Each number is 500 + 50 x the weight over the matrix's rms, rounded and kept within 0 to 999. Layers, rows and columns count from 0. Numbers have three digits each.

# gate: layer 2 MLP gate, 1344x512, rms 0.0234, rows 1291-1343, columns 288-319
# up: layer 2 MLP up, 1344x512, rms 0.0233, rows 1291-1343, columns 288-319
# down: layer 2 MLP down (transposed), 1344x512, rms 0.0226, rows 1291-1343, columns 288-319
gate1291:534531418558520451567476447414525505403497528571422553494546435459469500484499539523406477522518
up1291:499442416446518566629518558514481457487561435634501515466540598480473444540483478504592563532527
down1291:563456500512487503512480530519507442571683476553477510504518380558405498509518469523494446445510
gate1292:449490513391504508462479440554562411484575569511537411538518582618499500548483521519478566493611
up1292:478564459481548461458466603495444566461544493545544570458548667513565494484470458459553459430444
down1292:551525495500447491514423456476476605509456418560480430570501493523533465535466504452458568453489
gate1293:526496453441390461506622475419490520532513486494478328443548589584453440498543542461475579486497
up1293:557520345473547427676494542542402485525518520497458438554502540474492411496467472480483475569482
down1293:489595513475467483490537506557458402480529460488446612469496498543511511537463524542534546426493
gate1294:542526483558493516426494454580427462477483542427477508513523509541506491464408472387540507467500
up1294:484485514418517410483477454455541486487454546482419536529517532527507592511510578490571470491450
down1294:511388555549502503454488411476445454526410464563481564498503484497448464485437466468444501448502
gate1295:546466395569565506500476498484503437414540589504555507511577536522504477546536465473599507532599
up1295:526410419441572484560575499456477568410524517476594492546440430460486486531455510488564425507508
down1295:452592523481473550451565562424521508501531483557520527537428468460488569559446468478588548541544
gate1296:503476591435574398478494470563565511527546515540517459532504524476499493497455468502525542499543
up1296:486477548499493561527516530551547411517442477489517466491513483439482469554467466469548454476449
down1296:523404492483457601498497531468481469535458498406487468473507449492448503570519432454479486452427
gate1297:481475601432604637550489531477474563450475544479557509412582573461548468529507429502543433485447
up1297:573364549601593587516473418479535488469485503501490518592523525523516426469543402531533511492525
down1297:464576521526473490481531437441433558601515495473546513441550579526585446534510453451460575451474
gate1298:400435571483417449491396512592458491463566482529435479556515496410526471453493511524556449504469
up1298:435471548557547562509412476551482495543525338431489482524469573457560497490565517555555450553519
down1298:552525442517571464512561502517630532425584484471423486520547508537540535470459489491500491468451
gate1299:492509448396484567491491507444517452420513456484457454447555570474455455429516442425504516579426
up1299:503520410511490574474597551542480363454523525539552475556558444508528473434462492438479526490495
down1299:501549428485419466555474515499469513489543541485566502504520491532526513507390448480534404452455
gate1300:494578567499501387421527483460586463535501515546452597393516475483507541645515494521567476556498
up1300:518414563547435505512535443466452534503455450500509464516452520497460542539434367552552412469499
down1300:461504542608465548437461559478505462435550464481538404460443529547504507453536392488388479499482
gate1301:577494624484587522433484517484471486545564557488476582483531559531508475453574487502547496385427
up1301:525515439574523536491418487455495502415474514447450537516534524524426447446477405480533548547562
down1301:419505472547548520543450553455427495476550475476573509508564512507413506478528418445549513419525
gate1302:488369522509634426476505525519516437528466496523504508447566580465536477460537530567494446425533
up1302:489532487473492533452492514434459547476489471555578456430564469488546540499482434513476591504469
down1302:536476544495526533430483591516528487497560500486598480383514444516448492445522445470493504454532
gate1303:521468522449511518433494453472573493508516521647433417438507558553483541465523539497515528513509
up1303:459541556430479515404514492523433509504479378553471502539505522596508509406444501457490521570539
down1303:462541555537540563523511482491510523458590525534505488484511479440408547489555500470469447568561
gate1304:391462458510562369482447485464455537449501509466452599488524518477459493583523536453433389459479
up1304:430496502512455543432597512416486533407491494460552492547498474555523520465648508563481493493422
down1304:530575468438510563436560416598392532493514511499645536510484454456491418526521459516496579490516
gate1305:522542456432543560529483512462451520477602471525430541420390461433540560587399474396422529537485
up1305:576511537562539615544542535403537453437494539545534531559543522456509394484486462546604485482475
down1305:401580548493579539465501443565531372465567507473547521429486554578508461550452517490516449569490
gate1306:509425467587463494512589426551450539469629510487406481537560505549431438532550449560603472474559
up1306:444577507457528475546481570569481629510496505524435519499460439439447465451451606579424488499530
down1306:516554524490499618507497499528430531571556489543504405483590430485446565481543551558520437490531
gate1307:455493523471499483534536468553519492454502471583506417431544582515500509525519468498433498446498
up1307:494500562490501535539510482461466590519465500441484514415548576399434445458405480506493439481529
down1307:438512498452461456463542519371518464525447461464480439550465488468454464416508481506570457522417
gate1308:488526516485434549548461482574540553548478514439518521453540563478462527623530440527592593541554
up1308:649507439526485580510432561473483478407484557467506609454552449528507605517512547434569489518474
down1308:421527484491452452553531528569388515432514515535513571489571491491515529459510464550496624520446
gate1309:546465507450467452507408539525467524523545523585447533493524507460443442491487509457562477518496
up1309:437490465392517570578443502464478561476522592541488543490534508490521580463515556613509574507513
down1309:454524460432406375551541494513540525531510624560485528558491544482507482508486537432519525491523
gate1310:411474512588520439450506377485576474509499543622419541474566450462542425473558474439485507559501
up1310:501540418474496539464482522468465539494443536466514507544469558480463487461406549444433480503540
down1310:550573450569447558499495459510510469525459420569583566498529424533476541444519450546480562528555
gate1311:645468491464467573405503407597450504511551485441488485534535544480348436452492547501470428563616
up1311:585496524438480520483562380608440535610486447430544499480468507452497430399487530486462413433510
down1311:401500452480418518566532433517476474485489578481487573520527458506635530523518448485456558499506
gate1312:536608481504542524549590531471408467476459551615559373445531513463428461507447546519519483585502
up1312:595527472514560543485446449535505508455475488542421464521527420449488443563568560505490521542469
down1312:395476575542474464496556532432485503486538416511445560514412542538583506443532491488509534458557
gate1313:442402485391639525531446557516520561359564517503449457550527498550533504496555566459499542427562
up1313:507551543502534459455561516515525469496521389438490532566484507483537567506459468457529487582508
down1313:501553548481470552482470465604429473476493409460556450539668543538525487546517484459498587548537
gate1314:437514497507517490448487510442448488539500534493526563490444521503457538454460515461472422479457
up1314:425514498556540429510476527522519455502578584523361460535542579583493407496465441551528428538540
down1314:393452386554515576640469488566530461501460418529461469509362411388492533480501439530585462617564
gate1315:456555540505527422557435566500482544528470552490424605518514392518520407482517518444478449482434
up1315:489508549447532447631524493436552502533514517476597459551483511514485555557546525476453517555422
down1315:483505487425546493447460588530448489480512415585553563481463552480453499458488548503529432517452
gate1316:580453467485539477452465467496441486558535543514461597549524445452499454457460474485575505515614
up1316:465493566558525572455509549536496505534482529593548497413536530496395536507469428501552518520498
down1316:454570486506515494452412538490488549462468488503461581520572517521499485464467490458593474456509
gate1317:447488472479489543612483465497514468402513517544475470481633477450533488505478525464418478503534
up1317:507543511573539447524479496556382501514480550517460533494472545453516435474527611534447481456470
down1317:507552534547439486511517486443461504536510554557456535501409487484581519505494509472539542474439
gate1318:525552528478528501415571501471514582440547500659507450498506396459507567524482555505575474444460
up1318:418484490516500525511557544492488603586480440412462505503510596411479453518542443482567587521567
down1318:496476507505513494471499538461456496506451502488549491511485509474518508502467519523585469476477
gate1319:573493575505570480485466495481386409523501441492471524464564490506534485530552534311550513438420
up1319:507495529456517482506502626469553516529455504509481490641453466465565431608550557484487583484541
down1319:471362544517583489437461489573447605499569449477480507489440478474502474490458504516573547448433
gate1320:555368509532546499531501432414526435532592463541454459520461439484477516561532447537497413527521
up1320:410452423505572505486458495444534460520496448459576593533485507531600481536541478492484455550623
down1320:425544487550504438471583502571556513454469515494586448554530524494546519513518519514574527570479
gate1321:482464480485510454463507475519511415511586458570471562318571560528492438543521483458595523570512
up1321:434457462546509486573471539489472481553461490371526498492502513555465468521527491495518602456443
down1321:437582475496519437512468527543437426588568589610492496377558457516573422487473557560432498433526
gate1322:473490591543496405397455392448421460531520534560496459512574484487396484523538438451631544527624
up1322:446469522514531515445500527490458458526524563532546523497572487537532435460554534550478525449568
down1322:569510507538492534574543460527591506602567542499559460436555502511536396449491580508487396425460
gate1323:553532512385503495505522475501484453532578431496514492534489513527506429553486474519529418465547
up1323:482457534509512580478526589500510492536579415413445532508499521531431471463479531533544555528507
down1323:358539490497511514442471504550501532448440538399443473529476596458436496484472469447471485514462
gate1324:493469488491554444430452602637564470490560416507411535434614485455479510414481491494531535563474
up1324:545591609362554495424507519533444508454558544467490522529436512451524549521470527495508534462506
down1324:475513494401490509482419527386488495534426524431443551471490452560480458475448554388492524510542
gate1325:483476552494392508434509483506517529467575488537431505448487468546440545516504457397558377465494
up1325:532494530514495490547509471447479545483450512469487414643513530487388563497473510512550495497460
down1325:543548498536474564528493508521505519595630504545544548542516504575489382472507519456404475601527
gate1326:574393450557489541576477489481481458534509476568512464516435473438449413524521515509470517395438
up1326:498616511488541504471511501434478565404461479504483488554514466539421542471516535516500461522614
down1326:481468561532536486568524536447432483468435578567541466446495418487442441520464550473499531438497
gate1327:551491565451419522482470506563470532514534491509443470442467604502551532447477461528498487542484
up1327:463415507522519412585557546516443592468434537482523451464537422486479465455502486540562488480535
down1327:374491483493478466503454562519495500501474463474533493457475492457453490504552556550504538516442
gate1328:574399479382534420501585517541498594479517585548474553433493530545509482471588456564492463439461
up1328:522517488549538570524421500535538567503556578397522508418572559513482480538532490575434474503491
down1328:460517458498460494467450473548568462419421498488556484502526500541504486595484436536479463508411
gate1329:416513405546444486427380473507555587586532379538468478517553517441472424486427385405514537501593
up1329:461474496485485471479504506494510466462561506450472474503484504603498501527572497433537495435390
down1329:527477538441546490457496500481473520535441435472503496567458460453540502399421470451516481537384
gate1330:481519403448443534514456546558495571551592506555459530446426546432477480461467496497586509440540
up1330:471471488435499482505463517500498505446483509462575460537531514504450498594539568588539432508537
down1330:561516466531494517420456504451437475411388516478497493486506475493435439523486472547571571532440
gate1331:517433489550539441538429498449495509464551545546425547521573570497526557476447506455589561510476
up1331:489603525365430484525500437502560533517526558484425420526476537544497507378566509602476501554515
down1331:405477467390544462431480497521495576425514530514495541490431601479399531407518435459434510531436
gate1332:447474576450551495461458462417515432512494458619519511572458422464498469531436491594484504463497
up1332:472439519443503481644535535528453473523506629562509454412478484396414484485458555508495543480389
down1332:465550423531475497504552478529500489523433483508482471452494489546545485482514522550438573525532
gate1333:492531420442438502549466498577550510538493502569419536561526539473460426460406492425535539466561
up1333:564424480514547429542477515444388530526459517450490550541432486458510536515548478534560534454493
down1333:482616585455455482438469488509462515480462588447503509489515539453648469515554553496466555553506
gate1334:587443525521547561522508453522588511453515534566484481496534463552451502469521516555459514550406
up1334:526564384533521442556479404463558526477500580603485492491525522570469502548544479496548559571524
down1334:452464507588541541491479428483487455453497499511453426514468499455478497549476432475502419479472
gate1335:459560511499447423510476575553532439476636476519417529437566473479476570593471459444402416399475
up1335:570484435308546522517439556465508416512495499616468445580497552543532530494565556530475432533378
down1335:569496474504529544474437506555484454559490504504431514482463426471438408450522484479498429489471
gate1336:483456505496488484535468385472470437553518555518466543468533531517470520542505516527516479495482
up1336:533429437508580450501499494526463524466473516530534500514513505462487526427474421470536520526472
down1336:482577612497484574474495550497511416500461512474515540468527473573492400567467524546438496411544
gate1337:493459562599539507426541546542466575444561427440417570410434433428535576643568532487428571505581
up1337:442518546429516459566502493545498515492546459508470616523513583568512492523513486524479446518494
down1337:393518450457471438505503375458548494516477457446433613561507443539530600510475463530535574497521
gate1338:423472521538444492469475457537585532537492510536439578591536457463464559526507546498517536489537
up1338:455455513536539480475527486478556482480484467420545595460562472492574439394579488455470441469521
down1338:423489487549453575485506626491577611491479512525447579444525492460517418550508528506479542512494
gate1339:516465471550544499568440546496516552479529537536445522364487591539390421518527536433521505522528
up1339:494464577478425434443498402514473523507476433530468581471508410582499495490440547561476483417490
down1339:526527518507495440478506525546456616487488563505412530467571481537508480456486545489560450561584
gate1340:404453525467509439509497508489537501480489512516476464547453490462432421505498531511488427454414
up1340:571492500534546485490478535496473441597484519511526490486515440404486458456505541510541497558542
down1340:417414447568510481532502462476535457512522477446506473560486562565549464528517482480504584432553
gate1341:496391558467497482493505465444552413394474536561468586540543435495448406482521488503477561424468
up1341:442591490420479530566512557556495531477531495541435478508573472492465616551499509515561473471575
down1341:450550572455564461482511429527545464524419537524526493555496471428409526548511439520517431520471
gate1342:433453467472559509445588491522480468509533508528422462550440550507475523534488466523518471444545
up1342:485506541471518464545504499614486521459488504476533541493556468523540488542554558470513538534441
down1342:431507391520523521452518497487483495510462551516518447502488588556420664480495520533494505564460
gate1343:604511495471508580489489476521498497481467459430505424466525456483480490507492503554486490529428
up1343:498531576476478531542465441448526453580436501547582523501561472459542528424406565508498490559568
down1343:514490423473532496480489519563484495453569475491431402535422542541453563445575532532541506555418